Part of a small language model's weights.
Size: width 128, 2 heads of 64 (1 for keys and values), MLP 512 tanh GELU, 2.99M parameters.
Architecture: RMSNorm before each block, learned positions, tied embeddings.
Training: 158M tokens, 4816 steps.
Each number is 200 + 20 x the weight over its row's rms, rounded and kept within 0 to 999. Layers, rows and columns count from 0. The size before them is the row's rms in percent of the matrix's.

# layer 2 MLP up, 512x128, rms 0.27, rows 101-106, columns 0-127
094,180,208,199,221,199,212,173,192,200,220,203,176,203,225,187,190,200,212,220,223,202,236,184,212,187,232,154,191,248,211,167,232,218,188,168,204,184,206,200,196,181,193,200,214,189,217,194,189,200,199,186,218,231,211,210,208,253,200,219,224,158,218,205,202,219,198,240,175,215,233,183,197,177,177,217,189,168,197,186,155,202,210,209,218,181,172,199,224,198,153,210,200,210,219,188,205,205,228,206,216,223,184,206,191,204,196,229,194,202,203,206,243,232,215,216,206,167,222,153,193,204,190,181,192,212,232,194,199
099,213,228,187,187,200,198,228,212,205,228,207,214,187,197,194,203,204,231,211,208,196,179,179,206,216,200,213,184,206,191,195,181,146,180,232,192,221,184,216,208,171,212,193,204,212,201,194,184,232,191,166,208,231,246,197,195,194,222,166,215,207,200,188,217,179,221,221,186,195,212,206,212,235,165,145,209,221,221,212,221,164,238,194,187,213,133,203,208,175,187,185,212,204,217,172,202,202,176,216,209,218,248,214,203,201,188,223,182,190,181,224,197,209,204,207,169,183,188,188,194,161,231,210,201,180,211,202,191
097,222,212,230,230,200,185,205,252,217,170,232,197,227,175,196,202,206,173,188,155,230,168,192,180,175,219,199,226,206,205,199,201,231,215,187,216,185,185,193,217,193,200,218,206,186,226,164,208,191,175,240,153,183,208,184,222,170,206,165,164,188,217,174,214,207,220,184,205,190,223,202,188,203,215,221,205,224,218,220,188,217,205,166,198,186,192,193,205,225,203,200,187,177,243,167,198,226,183,211,186,231,199,193,194,199,222,212,232,214,187,222,194,202,211,194,192,216,158,198,185,224,184,211,189,182,173,181,188
078,219,218,187,239,165,157,198,215,158,211,222,176,214,225,244,170,228,166,233,174,178,165,218,192,187,208,183,198,201,202,223,185,171,225,202,193,209,175,197,199,193,185,189,218,218,219,190,201,221,231,188,198,201,207,192,222,197,199,231,192,194,203,205,205,189,230,198,202,197,167,218,168,206,211,198,216,185,217,182,189,204,213,182,206,162,198,180,188,206,208,169,203,161,198,176,221,176,187,231,210,212,202,173,221,242,235,194,220,170,206,223,191,199,206,201,224,230,185,187,168,172,206,234,195,203,223,198,197
121,204,187,211,210,210,208,217,177,244,220,234,190,235,192,222,222,193,191,181,192,177,204,187,212,201,238,194,191,219,170,208,193,174,204,223,170,168,199,186,170,185,175,174,207,201,190,220,195,192,226,213,170,218,227,180,193,204,211,224,184,215,179,201,164,203,191,193,215,232,202,200,216,194,191,203,212,175,211,187,205,187,212,229,180,249,216,194,209,185,210,154,209,145,207,217,171,191,159,171,188,193,187,190,181,197,217,205,220,198,210,252,195,205,239,191,207,214,183,202,184,202,190,163,185,186,186,159,205
090,191,217,204,215,206,188,201,254,205,185,199,208,196,215,204,198,221,228,224,196,211,182,217,221,199,216,219,209,191,185,173,188,174,215,243,227,199,195,207,186,213,220,192,177,210,190,163,173,197,183,184,217,230,192,203,212,176,211,165,226,222,181,191,181,198,209,201,191,188,219,207,219,224,199,217,180,189,186,207,249,228,180,185,204,200,230,241,214,237,207,247,204,225,232,185,207,191,209,211,224,251,217,188,214,217,213,188,203,180,200,186,228,222,194,185,240,185,201,247,214,226,218,218,200,229,189,175,206
# layer 2 MLP down (transposed), 512x128, rms 0.219, rows 101-105, columns 0-127
095,197,204,224,215,215,180,201,192,209,177,195,211,193,200,190,208,197,174,156,169,197,143,164,203,199,157,196,218,225,201,189,189,164,203,175,209,183,177,177,172,234,187,196,169,190,197,176,188,192,198,204,222,215,206,199,194,181,221,233,175,192,209,207,183,196,189,205,215,215,208,206,184,232,173,196,249,221,200,206,203,200,185,176,160,221,226,164,193,207,206,214,201,173,192,182,208,174,206,201,190,184,212,221,227,190,205,154,204,211,188,191,209,219,160,204,211,165,217,158,189,233,248,206,207,205,217,201,199
105,233,202,205,239,184,200,175,181,173,191,176,209,208,174,214,201,242,165,172,201,177,180,219,215,205,168,228,215,180,190,253,238,195,186,197,232,233,185,158,236,207,204,201,221,196,188,216,196,214,214,255,212,203,194,187,199,214,192,214,168,197,215,232,210,192,231,191,211,196,226,230,211,202,176,176,161,196,188,175,170,213,236,210,205,186,205,210,210,206,209,204,172,241,177,208,175,200,212,180,187,190,211,197,201,236,180,195,188,196,217,205,198,193,193,225,198,219,210,204,207,195,186,181,187,228,202,201,227
101,189,184,196,227,221,206,190,188,201,224,187,221,195,175,188,211,192,188,220,201,148,239,224,182,188,222,189,206,195,215,196,167,182,213,158,220,211,203,230,185,221,206,189,205,197,220,199,194,192,172,183,217,194,215,202,212,208,234,200,223,207,136,165,234,177,190,225,197,185,206,183,184,185,173,178,191,179,195,178,212,195,192,170,239,162,207,231,208,173,202,185,199,200,224,204,215,155,204,217,195,181,208,197,244,227,183,222,221,213,228,222,187,210,189,196,181,194,193,196,196,190,234,150,191,195,205,197,194
096,186,221,190,194,175,231,221,205,193,230,193,191,217,216,213,194,231,192,163,209,197,178,219,212,200,214,169,214,197,208,188,205,193,225,189,206,187,220,187,223,178,150,183,178,214,189,215,174,215,211,209,161,223,205,222,230,185,197,187,182,200,197,199,173,176,194,206,249,228,168,222,174,187,204,158,199,188,188,204,178,251,178,209,222,192,173,205,169,181,198,205,170,174,226,211,196,181,208,217,185,194,195,211,196,229,208,176,245,176,174,227,202,194,206,147,190,174,227,194,188,194,194,205,204,215,199,187,187
105,183,230,200,207,183,208,234,227,150,186,197,197,188,206,213,231,199,216,218,195,212,189,191,196,208,207,207,219,207,212,195,172,166,205,210,206,191,215,202,210,192,208,213,194,193,162,237,219,218,199,209,194,199,199,215,198,177,168,177,214,186,184,185,229,208,155,241,216,174,231,171,152,213,253,188,188,188,235,176,171,234,196,166,189,183,216,199,182,243,215,221,170,204,215,190,223,207,194,200,204,199,200,218,166,182,175,164,198,220,216,191,209,195,177,206,224,185,202,201,221,193,225,208,226,176,216,217,211